Part of a small language model's weights.
Architecture: LayerNorm before each block, no biases in attention or MLP, normalized queries and keys, attention and MLP in parallel.
Training: a variant of Muon for these matrices, 182M tokens, 5561 steps.
Each number is 128 + 32 x the weight over its row's rms, rounded and kept within 0 to 255. Layers, rows and columns count from 0. Numbers have three digits each. The size before them is the row's rms in percent of the matrix's.

# layer 7 MLP up, 768x192, rms 0.105, rows 187-293, columns 64-127
113:085112107160152185158152107115123119079122132151103131104156101189089059128147086141096114081108122180137164155113130129138105103099156092170123147125140093138069149130122179142138133099089112
104:047105111134093077086162111099166090080136148120151115094134116152086121078155142117162127142108170207078107159098081188139193122178160164189201053153147156128112147105111120156156137068104084
110:090137118097100110091126091161139133076138097114139101126139089129169147148115151160077106198115129173149123155136113144134150185124100132141155067109152123204110172169129094133143117112147076
088:060150154042133079148141163161113090187203117077129119115132114069128097134110151117096130193137087163086106121128094142136124188186111124168127128073140166176168163141075134086110108155123171
104:143075130155169162108159122115173153081130108135152107129138063122133091121100085098126104118219133123178085103123122151142157125058077162152083120070073139107106061153108162103129092115106191
094:110087150100138110041148073173159121105147076121192113080133081132087179115103169165152101108119132158147150136115134108152142161114168137061109195089135132196147122116146168140175115110155115
092:147110161136084164105123142117194120107176010141152148180191164103163108121108161144070123116081119162149149139101111164162099155113131192080114119122083103150136118175067143170096135123100064
091:138138119129084110117162159114171110128125039132102050141109125109163135072145109190135100157114116144099095186169091109131122090174190103114134143129176071158080207100097162133152155105161142
120:120174121110132161159129128124152126121126097099144170113119121137152059195172099175151138127076096140130118143088166115097155110131056093107069143155134137131181189158147104063121106133126178
095:084092134100167090162120109110095102159124094131167128110157101112191089092114149116140163103100136135089103120154109184138150094105088159145151167166082182180144138087132185094143146089105121
090:140122105090111108086148106168125132161081142140254185153125123111132159141188179179160087120126151147074102115195152094112122130141120118087167148061138172121118122088132088125129101042168117
078:159106096178182204120099151161118132182148139102113105021147107134150123186090160142096105133135115089117144124124131112153166163130139132091170134138166158149175187182097088070108121078152161
100:143100141174145071116149115126100097114137136149091111165170162183116058149085114081106120136142061108103124098127085147076148126168174087137193164113135085119114146144139078089125161131131127
093:124039100113155097077121139117153192132171085131139135127159146130078113119085126110142142166106086116152132105102128179069158087161103116169085147156134135092146169139102071131138124161167133
097:098206114150137106124130111159128115104139173148113133137103176130093146100139134138038126092110120122136117144065170150142167152130125162110165123104073115097145127064137170166103145122103102
096:110144142108092152082189155148167119057151129180117169100095141110141096143081152204094168200106138180084121130183122135141118135182146114083112118131150101203132141073167172135121169145161143
095:173092075081134123072095116158159066119128156155209130113142077154115150122089152109086109099115138084126157150150139120188105186093130100161163130096128136105109175142124139161135169124171084
092:092161202099109088129129160149117101079128128123174107139117073164114100174129081132136188177132093089124129146066098135138175087157115112148085169107121088131147128133138117167164120171123170
107:145164140087151114133120123130169109094143121149165114115161147126103129115126108115126036080163081081102163077120168174115191153126150132189130150160119136169123145132135132133135093094080110
085:178124117170116108101069079158111122198137172087053137088162059140120097087136123077127105087104147084158158094125133076106118105092147111149147092110123140146148148147115052177126124122072142
103:176168170126082111087064156144149151170113134169128133153139082138122096137111146136098135121163158166153137115083180122113112128137083103087139141077101155089131122122141150143116195140104144
095:146124101122095070125083107157127114103150147091187108096099142147150147111132098167149118126173143150131063110107157121145174093149100124108209135151110124123121118100157119111142121140100140
090:124147083086156165130115094135094096159186167146102126147119193138150142129120124119130149124144128138161094089146077037136152126150125076043107138113127099095123178097163162181130134142101121
096:120068164140111086119178138097186132085095094158140176093149155134171177152122097122163144153079103132153105100160134110147128180081173144137138125113140126076126138168140055163124144142116126
081:160136103102118099083080111125108117097119129185094107113134113121123129101148149085159085106163120124092151154143117143105156102143127095174140139101129101102146131195047152143210135069081175
096:139170130158180137092139204141128130096123132156161189172171148188134072123091165195127141170104066124120200117173133155119109148109043134094083117110133126120136131141114124157111159149166095
105:145107136145179166120097154152120127128128115178155126079166128096118148084130088071167182101114195157180128190086092118122146146078084168046167130210057155117087149181149134144156116087097121
107:049143131131136055116114151215130145105160167075117110150163104117138130104091085159086140171114101114132104126118156122097143110123099134137123149102168092154181181204135121071133128148119155
104:072171154148130111128167111116132140172143141126132138118150126135146144085134197089121115127058140139056108149132104133138109139188180182124131148109160127073123125152152150125157139150097121
097:119147167111143089067081143095101159179149109096083091111091088139182130136107178132160167154115163143124101095114096102138152106111126109100072120090147140133133201125175125024197171097116138
095:186108125110128127127227159158154129133059152109090146079096193080090170124164183153151125107151135133108106182116095133160123146150142111112154125160110120079114146102106157088186122144168103
097:103133096162114101142127112123106155116114140096147129156124130158108162101137101127130162178161129095178108116171101078179133077102114141083100097140156156184127086123141097132082215113121109
105:156167123085080127132063132167160074122165065119163140132134177093132147112105115159100082088150116107119148155070155130112153112104122166136171137131141170160092116159128082116171144060135110
107:154111057148194117099095156114061159133183140133117119113145164163095125047137146108161136095116093172162108046137129165132111130098109095135133065175104118127137158131151098126192134114067085
094:147169187140147164129081067171133164057158082138066143150115175139134151155104119139145115135095101133126119111145098144087104095154091112122121106121152123149132145119071093105149153115095131
104:114119128107135132181125184151073195153133133205135200117143116164113150188137161123079152152037120156088136162134100179111130116137100172130123141165186176128187141135126136089136147112172139
106:105101103142079153088126114111092081115160126103119102110144090148078125153071020113164121157117110138084132153144158086100150124134093146120127138147122117191105108127152103160137116107123132
094:144116117119145117073133156135139126133131184181099111137111136166180122126123084088087104093135090154092112180158174134093107132121196121111127171102120143127131138097158082096153130153123184
111:135133186116142168105146130126161076156129081114134090083138117143102167114116141099160146217108114129132136089127130096143064134135180087132151114154109131123144101099093107180189117129138141
097:119122133105148130118077175168152084192143097110150126157131059144164084145122206145133161075093129118088157136111167119103139088138137152146074116150154154135124115136135179120098128133095138
098:172160138132168090085077114115168076080127070149145139080124152130120123108165078137088145198145066095104144146126113094163133187102108128161094055146121130154158122166105116113168160133117227
097:130125116126135080065155140114134107112167122138102104146204103100196147156132128132162190093162125157112123086168159067090146130141115155116177153147118156144081119165097153128114129174122098
104:130134133177083090146143098178112099118175090174159131139099083088115137101147180179085133118114064177134106131072150135145131101100109158135187093097085074099184181073145111096161127136118075
102:111063150099124150113057189178119174067103082069117121123134163152197109159137134112098130197064092132147137171155121119174121135210132094095092144152151164131107189129166082133132105144102122
087:117136112119138068140099144176092148133145143150162104124178088079072094149183044131101110156087086156163046159103122090157100149135170097163117145081061137149088092192096133137108143102108090
098:140131088106081155122154125153133086091155119094099095107129158179125131150207153137070184149130139189197145136083137157172083089122116119114083131140163115190161141081150070178145102223132178
101:117144112139144120073120133159161143142108147113110116124094166168170162134087120098091125125085163089148141077124101150173182168104073145149101121154180118142114112132141144165193159128130147
113:108136126140157140129166149124110099170207066112113152170150102132084122118086108134116138121127138173106102103118129117079142144067083151146144168195104083151100124198116100176124136119085112
099:108106152075146107115161128152072142093148088173104050146223117181141138105120125105141153173196172109112108183134142090082146142136123186111092135121111191123125085179106108167138098162138169
081:122104186135140121145113124164090063129121138086130140142123121069176102118107127153101163103116114095107057151077163163124122125081104113084091147147168205128161171137210082110118099136168071
093:157148113153084133111108135157102129136138171166059102163139114142147194136160113167063133119123154115118127100140101076144188147136144103150073157131121173128153168096177103129113123145164104
101:151116120152135118108095107114185165137111146127130125121158159122170144154146163072132129149104077148166119151145141085151174150084161127141079129152131177176158105117129166145082094146132076
092:122199112128151102116152166150069115140136152133091164116141161059123111131106124133115112075117132114145152091169157155133160124164145088107123180154141099133160150128128131139162181135137080
109:151168104123100087055193160128184143155123130131184066168113090054155106130118119118099114110139108158132118126143178167105086115169120088184130101110145127104154102103141054108103031154155169
113:113130033139104116129109035120130147093172082156110116166118165149132067129160112178117082102092140127109116133135157108101121114150150169133123136125139129160096107161059165139128077104080190
103:099137130162113156104112127132114108092106176173072156092076056121134148112088136105114105104099148130156164196127144162137120131119140129132099130123148105117121076125087121159146150158108153
102:158151188170161142066184085108160115142152127165119103110158178158166127167103118125092182139122133125104134086161092186165122167114115092137130111128209114130124145094111098122163143186109124
094:149118123152117127117076158187140120058139109073134190124168145091110118079184164101122133130122120145133179116165169207145127124153156155123153067133120158154113153084191143126155085146103131
105:093128074155081086175156128160135219104198121157182105100098107087094092098125176102142103117172150151102092177144178124125124125123079126128101090160124116149140144115146137073126107144099108
077:143163137114151123147136113141132123113142124116108099137127134120093168139154118131143105141114130148110163145144149080183102160130127053108121082077158095119180160121081140137151136144138099
097:119074073121117097174180089178147105100125113134130110149183167108056127127167147088131116091131151230123196123122177106125104114135119144095159177189132186125172086101131140113162079098139087
100:141092135143169127057128094122168124101111159128144152131118139081108127085138127081116144082110129111106104129156155150154155173104099176167129172115194194049112093118171111138153112118116155
088:162143103144062103068093169106129108120123123114132175132105136073131117122080076123092082114159169132132064191124122139104117153141154150153140180214084134119144161102137111114152131190148102
102:142138100099127089122157106120124055096200125104126069121094097140121100142064142123156092098064144151157131123144145120119165110164057100164160170168163100168138145160115094128122137116102181
112:138138085201101114086164111115180151161138112183135129140111102144155085116129111143107157117135038092106100138167157131113145135162132146148124057157139187086157101130142176128144117081108136
100:183154125080127126120081105145151103123092108105101133096153130131134114155141212128155133151154083132152194128075147132131105150145129118108113088154108113139153185098105075126196139172155116
095:154166163093155132131096101165141118078072142163070112097154097119099129118081127085116203075161146116102130112094161149162112092068182154137138124160114199134119121140143110161114129212129122
106:058118191070134121141118152102115111128173114134110128090160126159188142129160145192144157144070188116108120079115173128129128147112165183110108115119080126136118102123168128155130156124177131
106:113174168127090100085100103090105152142114161147103115159102128124121095116134146106140152132124107121070124169089150214126180101135131113057112180141073102130106114179131123121133175127111136
098:124117119134154101126114125077136114149139098184112094091170097078162119154155200187089099145111116128118111159105180156039126103177104109187132085165157152132128140171124108089125090178134113
111:193204146196157080150158165133109115116119119087137182077119130129097099082112102118105128147089123109103103141122131102130177130143136134091150081105066162201150094115089082096143106115133101
083:115105124176123089161120147116110115079099189149141122162123115098124100059164103089154124108156127180142112117117098095075106093117074101175104132220130079120143139128152116124135134101131185
096:164153133121132107158118186130091082084114102125101042128106097092129093133100122172097122116081119138106160143149133120108105150148175097119192084073087123114158106159142109071173165173114120
106:142078103122133166076152155144161162145135088101111063166166132127095161152123138170153110174133094169141137100077185119134149103087127118127152080147068093151162156159172090167106141082101071
095:115116079220133095108150144148162130173134128150097149163069130159130166161105194141115153122116151173125125149160150159120159127084102132145167128147119077120148142087124167166072075126067121
091:120126107139123163166150098137141070199118101110101144149131132175131080136160108142124141066088146164152141123083076090141063129102153128180153062143147107111149086164054165131144168128164204
093:129180103090117104094140133125151082143096149124162094160120093159151147079118141093131110114113132123190141202158128105068124153162142091145130161167158101132064084110097140142163121115162153
100:125123100127145126121073085140128080129114144153141129093143178160106109076132148187103193129078150100145098072159125110099138165137100112150126110132101160100192130092153172150108153163110123
090:157159117126149103129126136135135113095105149113104102149139094143200076076187135057208116049066185190111094155155133134151124069112128125131140103092128127096076114143126102084162140165125105
108:128143060128138046112158115153098079121183109071081099106129143131114098130183104127108135115204104157142150100173114121163166160149188136193118089124126130118109122109115150102125137129081151
098:126182114120152151119074144188142117136127111104195090077103075164131109103141133118157093141095160092101140190127119125152106139152114156085107087158154096198085096080161129075124128186112115
093:080143132136176110122079141095163170124148194136180152215098111114124151167086083134123140143079150078108155107136124143152119157098142129156132126119116140050140104124137117111135147081075129
100:131131110133138120067156138085196126158143113142182150134145071164028107103164084171116159159070152126084118105119095180113125111113131102156084114115096165102108114110107141078170119134113119
101:107108117140119101148111107154138148132135106187098122119123079150090120131213140096191198084182145127121146169075144150160113150192085077138143152139176162166128127157125118136117108095118139
111:151060169167136137085169127110121102103141087130096085103142128134124131129097170108111097113132122089107111196154135102165108147119123149124102071109185127156163111185104142112159120099147078
082:118132120135123158112124133082137062132128110121224149140105083163130151164207097140039143075127100112111097093129123144101156136146151175145128148084151100107125083156194113170066151104133088
099:121105140158090095119136166146063124161114100201130136165085145132198106130154157075113104145106118115080126077103132124121153138145147127166187039106109124168119164118166075135158119172109216
110:096151104113126163123156193140108120093071076090148077127131192176062143096128122135149203157131188155050116078135128161104150107129134176136091089103176153164087109101172123112150102144187090
103:123188144093215174178123075146101177205098105083091136123142122099105133125126148141111196130141100161130149127122127054110158188140179129116088126138130133142153136147174088076124182081140097
090:108131129174057072148114130106097165109119119158147165131079158140120147088121173119125136144157140117115121092077126178141127086123091147143173055146161158098150146166077141139094138145123132
102:130126102161167122107139161107113092170128110120144174103163084183057090162116139145151121171117120135112093140082151172166184098141133135134131115117080110108113181097138040143169133114144069
098:088126162133182138146171126102086125157092165190169148174112187112100144141054166118092151110192118172147086097084099134187079149117109075074157110196147125138084201151105102131096095132145129
100:174085077120140107137132098151165073163125128093092109122135118117117155191123104100176165176167163096114128171108145125110167128108112075122138163127131175143129120147078123087121142148133141
103:098078076106166135130121178137122145144098159165126214100133079116137104114126102136174083162042150101140158124143178096114142205147038149113143115183116108152152095134115112155120094123104200
112:148136153134134138111085133174154117119120172158170074101130106142129037115163117081088107136166172163123120182156121181121110146191143125117142157148120127141105078144111186118111122087117151
113:142157094128180114123175139126126089110121118101108183144102083101096174132140054116146141161140121142119126142167141201121170121121163129149096152125106131083081186171117080153069131112195128
108:150128127154198160096072099130138097185091079172156122189139104097094141107157143122066069140091109139104171166177123170140112110148147118177157105119029174078107133127116142135144076143151161
104:116134081141121113129148135182120120124121121125059123082104105112204152126138090137075166118112143127063126168108175168137135142140107134147093124142142125146175109164107114131222147160165165
099:172041148197086080132156093149097075093139090173108146101130095110125197120114113110131116197116108072080128133132084171118103115117111101071104117102133140133113151106157175104104127162130212
102:148100124141130146146142151072114126153109040142099138144166147101122096132148182108124164168126088101127127115135087093120064108047161130161112118095091116108130155075122123135167174111120101
092:108113147178095154125118061121074087157133177081060181152159155137111089119174121117148117115116143146108103117104151174152140113173191096146163140104164134078169090117183117120134108142166127
114:188129136196096095119130103157096105122148187180124089147082167050142120101079136096161140140140110083139120135218162160116128137108148140101139153163109190164136136095097183142135142104137166
098:124057136131142157107114132134100105148118124078131164119161159072128073093118093137189159156099130128112109089162116099102120082120139151121114162105152153135115182229096133108107116085108115
084:098142066110182185089136150077098132128054121119131089147112137122130150170112114111117069179191102106244125140109115058143080098152181130157138137113142174104127139100129139070190131116129142
101:202138087155143137124115125142120158139104100104133104127169198151145135107104108088098119177165134079154107165099164066129147144134112125123090141179141088169152149136170089087107133111139114
104:110203123138085129104143150138097095113117146141091111170165109095134155189090155080168165131130121187149086131173154069091127125103149095065137146119088144197083080112099164071126087140128060
099:060125086118133148122129143128133127151137121139147120103156152089128085064132154168090154103164181193135124054205101153199101130131142129145117105148105087130110205160149099108109167180149094
# layer 7 MLP down (transposed), 768x192, rms 0.161, rows 187-293, columns 64-127
110:122138126105115128092141172143181060152138112074083154123113193112162160143137150115131132099131114133137123114153130180115121112176121114135134074104125160151148141131172106125161139138138140
101:133170202123145139141094094132159107094127133129145091040095129147139089114153122128114119140125081118121121152201129156081159119073089103169087129120132110174102132134124125093110196120158150
106:151066140118100188131216109170102145119102186136106071082163146091154171111123175139164131088165127150161152115131120083089137110158178135088195166134172144119133176176121081118079106142119173
087:083132151117147182157112150141099117111167100104191134152163114092133142172211160141138105141122195090179144132143086132118071140085134081153119133119098157113094116025145147103116135119122122
101:155129147127134160063056154110089141147123148107120113157195060092145178126170139122139112114126151105128138190153132117145135163143107087135106114117063211112139093154133134121128125135147098
094:130155147102146071135103202124120096070115126084104119163175055095114106141138113114118173123088142071061139117091163118130145170118148168173106070108090123113134088113148099085061175084194188
090:122166146164138148081084148122134189114083199158116167145098134159141174124172158073142120131116124148125193120117164192077146097107122104070164131084142116177102133188176109102146058169091160
097:134136180160096148180097098139118093081117151085125135097069116180086153139087105176134146149089145093157150175125105116122130146171122170091063140117111170069179069132177111107119096087139180
123:174155125127107190096096139101090105165121107117142113135116153163153159088107093098098105114080120135135128101151087139138166144182071104142132134105167115132148167108132125136109129201105100
092:116141146097165132130148134197126143164120139087169125134130094068137115171184064101175159169142136101115133102132129099121122125134117054093148127108180084092144076192094180058091105147055141
089:119142101146105139104116080131133132145119122197154123152104164148149083149099096103138157146124136152116153090066129149088187161160082061158169132066162138105134155122110123123118111131130132
079:166119087130201112114155087169130188097151165166136073188073142106147138153149137177099117176140088101076153168125101121197153162188157132122174162134097106130147132108110162113150133130116130
090:076109145157108119159092066167128137149104078102122076148144121106115171130132134062140144112204158104127136175070114078165106073104126123113095061098123133148088141144140109185102078161142149
086:206077163144183132100104154135119115162094096117111149143062121102138095087149053127135105074133087122131123148107108110139132177158136141152116123120125108165134063044142137157159125117108117
096:115094136146131138162120148158139125114173147109121177129125116143155165171131090109123122117089122122126152087113105118170132141151097108119096134183093074160149147118169112207154121132093113
095:119173129149157072112153171114087164137133096103172099084161105115103133181159151133088087093165136108129110166139150152083143129136117119111149164133045148149187145153088081137096133160183098
082:105105169192156138179079130134140091140092198058149112141152137163175123130177092145179090127132135139116160107182150082131092181130169203133111116140127125114162139123068099076151109105151158
090:167063099078120117124121188161103098171081084151097125121065155137157088106160151128150150157179167082152141092160143114129129151060127140086096132170168182089093116133194114164136123126141146
128:093130138109138156114133090112130111133117134152114110127122138152114155145089089082102148167169067103075170063039083140108110140128105112085221098153160121155141064158180104108116128205081112
084:098097134104086139152155164103166111082091171122176106166172131131117147133109090109109146147183128119161106187108079097117142124149108136188123164114092119082143135113101157127082126164135119
094:080137113168105179101143161098148109119091104141132042117174118083141133164135107138165093154083154106097126086159210123125154105104136138084119172122101132114170093154146120121126186163161120
088:120133141117122098160199183129169151089095121101142149120123170054106145135137149170041136085113172197147139141143156086174107137157143151105100130128128098122125127169120167126174113109156144
085:083110109098110127138169171117108185181088124164125131116110127139163107145109077125129122138128113196161109106148106215124104099124134186188222139071161178154211111108068104045193070126180133
098:174161106163123126124144131128123109155116175124173090097182136080142160164087103133124121106103077186106140111133150158062129120125137116153142095179100097168164154167115131104028182088164148
077:112141139156103157114178053173110071225133148079129110149125120143127126197206110105110175113143162154106127135119151097145115105176111091059119070159120133110134141130165091197163190139147105
099:187145112119060141110197148063161109143141119150162122139129137147080136083232145150108126077134118139144152130153087140157139152076088125181100150108104145139123089079102114144086152137180105
100:069116142139155125108103162099116110149151122142113146082167131147119096092130116135156130154069093165175122195149109084113155130142139173093136104168043135112128132167144153148109120151104121
113:037124116107099141130102167101155123124100193146117136147125152092112105118106097188115145183121151156126130137128081130170131166128206115153134168112166156095172168166081097138092150140136120
094:158154189172127172107073084075087139134082161075081103134144129108084124177167116139156130131128155164145113091108149099136105125144144083181156087106149127067122128135165198081201170136180176
097:136102132122158073109180141084105137149145163153179205130114136135069109133097090161131090090097155071112076113157117104120148135148099058106158150103100104134110121103211108069161176125085087
101:053157174135158139134071127143076129125186120209157076150114107150111087115113055137079126116142145146139157148079160082107150074065157133157139118145128080143162158170128064145083096084111152
099:175183087132081123164132142056127133164131122168115141172151119129151069093136094124126150086131094090158106095150140147131118121120126124106178095083120183144134100119177102127086101074167063
105:155096181186110166101109115141159082176185123104165109140155152156119101143122118141134154071091150142146083120095124117129125137152083092169103098122123133076122145086138111146163136114168147
112:141111152159154165092123149078111085037123089131112121113128040160149045102149175105119081121117157088107117094134123121145210062147149123164154111093107090172063141144090140159113124116117178
095:119103102132101214204143125130132118172124128109132125171126119149099105146104170126139102127132116206176175084173127149101115187111181134171093081084160124111062164104122105149135133135120127
102:117196164188123135103173114124110114103155094070093171120157167134127104171076111121126124095125116134173175138157103050086183113159144152112174128136126105140136112138073175151195105142091114
109:129113134128154163138124153151148120112124148077125070114117137089142134136158138065103231128131124085091126121097126141146095096135110138171178084169065141089081153149118138131156099127101233
098:161175154106130151136125144145099144096111157194142106158119167128156156135123076080140156146118134139082152161124176078170095106132156050140160158122077089115113110172115172140067106194093124
099:087112108095146097147089177150075152118129151131103124153109112121125156196090115129119079119103143071128077129126110129091170115104147159201142186073116139129077136157108119106137098098137154
088:211100086100118090107066053150116149120086126131063147191190133173183122128148096155171109103141145134104117108135190094135127118144186157134117138109217082132204148115075164135107137134118113
110:137106181174065199125135146085059133103109131124048155141067078150101136106111096118095047129105121178154129118197173128142146105156142104125088099134108128115162108143158123150134064097132140
100:126140162160103136136122176135077188095126120105134089151076132144117107164097149153088075165112119132182121164115109149176108162158137110143128102128185132095132090183166125102140117116128140
098:090087131150158136104105141107109098140112130126119174128159071116125116102132149131218133173192126097136037143114154114138099182187124087097067114122088136190105134093111131137105090118093080
108:125157096137145171124095125120117150152160144115135193130121123144140144102151031124118121114163155190107132139125153157112153131118158103092126101109144112135068088073095116137187177070128100
089:107086096172124214123145126141143119167079144132110177144097213181141130102121136154160133095162067097130160106107136117110066119160079140132096131162105134111147185132188156154118158128108123
101:112124167120150087084101072168114130146159122148119111103139107180144100167098154124127108085091107074116137157138162182062192095120140189201215090156151122132165070107112117080128100124116109
107:158118145113109127151091117130094167160178104135141099147101147183104119158159105130111094130151102144135123124135150116068169099152114112124152104118103106167185157124120064146126139089122105
106:151119094037129175134167111124127131123127126182134099119112168124117127144140118135107103129074114131139190088104148144147057132069120169132087094149108155109182105149131147134137133063170128
111:084174100157101113133113157065074165154158136103128122144165162146125185128119150133144064134112131147126171182109162128123136201090107119194160147132108136149114114097091134116072087113179124
078:157153149120107120148168177108102123112134158125158066144187189147112178096125130119135128158102107128144110189053136076106137115091179103181177104027149123173135126159174086122133056097117157
095:113125151141171173136171105137161124094127103072123156111152165111123083091092133139233164069131136123148151110115106197150056125141108132080158118101160108123133083157117198135140059115134089
095:114127159169129155165080184138111104117171099093108123143106159099121171144151141068160110136139118147102071125127159167114154094109116132114163099113148125163145117122130154167117140154101131
092:121060121097116168142160118082138120125152169112122123108085082112169129044113132134127112151148073145136141063072132121112182156098106111107120127119160126150129105178142133113092126109166139
098:169121116154155079094149092073108111119144132135158143118156110056148150095103115072141179125109101128106111148127109117095094088139156184117114079136148138129127095122137174137109172075169108
109:120077101140101123104195119082107201109111163088115133074134106140167161114148074127171105094123153114121094152122150064097134128170140150180120082124095162118124127115136118086144091151140168
098:108104093113158150144141107126116143121116124132101160102123099171172093177116139125106117104100146120180112125132131086115089168145163117105071189141161085058159072086116140203157141150128097
101:138136061082166143063142130172100153131152163149136099104078159118087116156175136165133136095088114122154167084082120068098181118119080166136157124099108118112151128150135149104071146072125096
102:095092088107157147121161149151101164141062113135090123151096186154217108143123125152085124117131159125169108141104136110161187110157107171085091080179126134106158115175096116154114170055136117
101:147155104126110075213176175082083116141120167099086104149153120136123153178086142093112143164100073171124170116136144113054134118151163096086144089137152162154112125156060190122065185143115098
077:148112107100105139192131141132140126160140075139137103165139102104154127161065122146142148105173150088106149121108098179106135133123108163088145198124092116153154150152156096166134143160064133
096:129179185068129126120081137110121184140124169095155133156089094189186127164136092116106138151135127078130174113129045083183122128121126100183146109126096098097115150205176089149105173145113092
109:130148113090096126140116087134113071220163114153110116127120108118126166125107114234146112133148098113118148160111127152053175072156139030108141126106123093159156186109126125120085181148186073
099:146161146117090137156105184122088114085132107174125080128139176185128129125194160141140131086117130073110081166116173173113153128065120124134129128094148053091184160104160125057075116133174122
098:163112141143178166149170099143127180096119157061135132097122153156139156128135133087147159131129118085094127147112124094133066198117195174120164126123127166104165077102154153108103107102126098
104:143145096122161127094140049151139184148102124150102102081112077196088167130186043113090134099091069100075128172136124164143141094126124107128168117112172189107180140123148197160143107136120116
092:085122118142148191125119137136138155157115119103124112050073129119139097110137132123141192118147162153137118145096133103121154106165113148059153137168113131071102101111147118119143105159109110
089:164164187153114117203112186158112124151162137119116088177104103064125151163139121130101092091147150172048147085166186102152113149111129100188077169133099102174113106114112101165132160066118133
109:137161166155157156143205180113126084086074143099124093125145173140110140099113184085140115129084055100147157128148082110140119094136130153134140172107097133130083179146154120078101181140119126
106:105121192124138132137145116129082151140079099066183075130127124158134117124169154154096112119142202199214183116078157169150131111149163133082077116172131063183081107120116116143113118112139130
092:151141150094189148172120041141144066116192190116119150096167129132159137088114100085131092103118111115123155158150158168194112143116176135065105128135108146120108074137161101140074149056158141
114:168142164108135114107207142108090142136130140105174206103116115111111147102128141164138160203076158153128155107137193102162198149145137145126090063123111152109069145147126169140205110137127134
084:161148122050123135168156066106095124130119067110104130100174126123115094170094120122167138168108174079100094076114143178132146175160129172149118140052181140133070121097113068143092082133126088
096:145111090133101116144133149131182137072081140123122149126133159086150072113087094152163124139107177145086105214193107150152086131090133090131169121137110149122188122107123178079119151149111164
104:147166131127167079096130192129065129154136143159142165099141140142201130066161159088151118110158141190108113122083132073099109135148152093169164098136158137124177126155072185113153092164189203
096:140164101086106186139143142135151138093067124103136108108144164148106116189115106121095127121176111171150166103106104137086127066088073130110120154130129143081160158177118131082106111081173102
092:084144141130140116117170177085175168112123160084163097120108150161125122146100139137117118106164094101162165169126092108163059165149146154125147067170099116166045109091171096092133116126094077
093:091101159107141159098103125133107196135116108186098129127107064115126101075137185161151167087189105130075155160110083110146087096144092148135134119057088131128109113165176085151141122105189152
107:105124129175147094122150120142113147108078076174109103104104157164121149094076126137126186164136077098151167114125121144096130145133187193119160081101145099148122149140089166141122116134117124
091:145157150093121091194134086065089099151131151108193110141090104144065147132118147095162115127100098127177116120093102133072090152141090091099096092106158097117127154196121137073123163125112136
113:154121094130080163058123137173117110105126194134131129137083167191154160185101192152169161113175149129117188142140127129094149136136144125103199126157087102158115207092122157145100110134068072
098:084093164117069134170152117127137087154115067135120132120137201076146070147107183135174039093123089121161136098095141200125129193105144121138145130158102156059141128113155184156103136110133105
093:129119157074137113141128120094107151126162133137179157028109087101078166097121114143125149119112173091111110169140134157166134103148131159123180054148109129147140114102099114131125085091194083
097:053137151128130105187107075116113148173147137199181123098105145090104158086171180099155105093131111032129106136128139107124141110129099122144156152165069106107182145173089102119096126148121168
103:131185157095186113136195102095118145116127137152116122109147138170070139128132110087121123099141135151085184116108108178101114091120134074103051117077142060106150120137177096061040143113123146
108:155136119147139172144097134115091083087150122088143114191123162219092129132131163126104084068125167132094093122147138133186184090196158150156112120119128127155117100082163142127144121076077123
086:152107123139181119152189132129137085135095103140136155099144140083126147105116159119143107168172132115099118108117136086117106127152111096052127115196136179118139150133068151166159120141198172
112:110155132140099130104153084142131168084123141040171115130128109173115118102102108110155114139179197123148128156148177149157146136087156153098143106096155115154075130135086093200123068085086075
113:124123169133100101117067098140211141166108109129116161186133087109112124123081096194068080094175131124125089157103156124115098169149133121082124143189127128167162128123153098128205129086131125
101:145153148056087161095123112165046110124119159115136129168119119113121134090152140135115127094165170141114167216121068137175165101125132093103077208155137089116081110130113115127156169136108145
089:174151186101116127103123159114087122156144222092136139112043094078139135151129136102121139161080120149156178062089107083163155181138124147114135158165120124118094109088101096117092164163116101
095:159131156088134099083138141163137149061077168084123099108135133078142160117153119122190185128110139202131164138132116179139180115131144130152109105103165145099101112108098195160115138113124160
105:121094141138141108138144145071081126101135149153183137139115114146094072101176176120077103066130222131120099128099145116176137146115110128205142138059159063179090144108007155189123123111166103
099:138143106114078095218137164131147157105132127117093109189066158164073123109145123110118068151136129138106141142104157147113152153149147140112122141109157109145110102061171141117092096102149131
100:146160153084149110138131086142113125118178124124114115120154075120147152161122136126054143138150213140089161048129156171147154116167093138086078148136157126115136097099143123145102130103141137
114:112133190100136119143120081146162152094121179087107136173156098108158114157121098090086159171141128093083099201086132106159140130131162134123159114132184138079127108118169125104117094104100131
106:114095126077183084112121158117074135118168131151130123121184121133121077112138112192110100129101160144160106136128120100139086113106082132138090195093100111189093106057110119111202179095095117
110:164130127136101209099202117085203123091157153086130182063136161160124134046098036166162111081133102167119080135161142105090165189106183161101162106117106094144162104167131092115094130142153053
098:162093095131132139106096108099182131084103162124169141165121132156167113164163132098136114085123130127138094079127151143149094110113150099164186108079152123082016116123152178096077170093163112
093:205159151073103138208146115125119119141165109127101088128132123196099094143139178200162098072150094144146137088176181116135133060084100105160084102158046093161163136167106102158147108188095113
092:125113083100143139089177148118122137143150152115129128078112107143115099164144138125144115130124136088086126152091102121140115094118120081151131128057153142088135161167120097105147124109073147
085:133098096168190094089142104125157105126156124157170088127083128122153121191087113100147126173138088176134188070215082070111124118099107180074141117101116109173120166145134106146157108113087143
109:156149075087079154127144116136139114133137175104092122185128153102123127211135076156122131152129117164137161083156119120133156216167126112165074128145130200151132163044080145150148094136157140
099:217153137138126097097109161119134072116161100167142136104144156174189186117175135223152127133126167170121101159110120098111070124122115118143090139070152141108157121130093111146167114161113112
085:143104186163054079112131196105165097136130168103148131105149109141090119075180117156113137106080117147110139122092126143139159153141134086163113109119123171145124146139190095150102132143125178
095:058136145144066091173159141088130110103130107153166117138133108087165130126177156125118162145074144129133116118119134103072146085111162183187117096114137113112102131150177145190072101123138136
103:099098084117141132113107116127140100119154151063147150134123134163094147157166114148079075131172106072171145225122138122141123080160114123146128137114140121132239150096142114140147127165088083
107:165145176171100162109133139132135163130163141105107096146141122135145102092107172159206182132110056155098102113100192103087190100059121119137137171134147131130123093140123152077120141130145160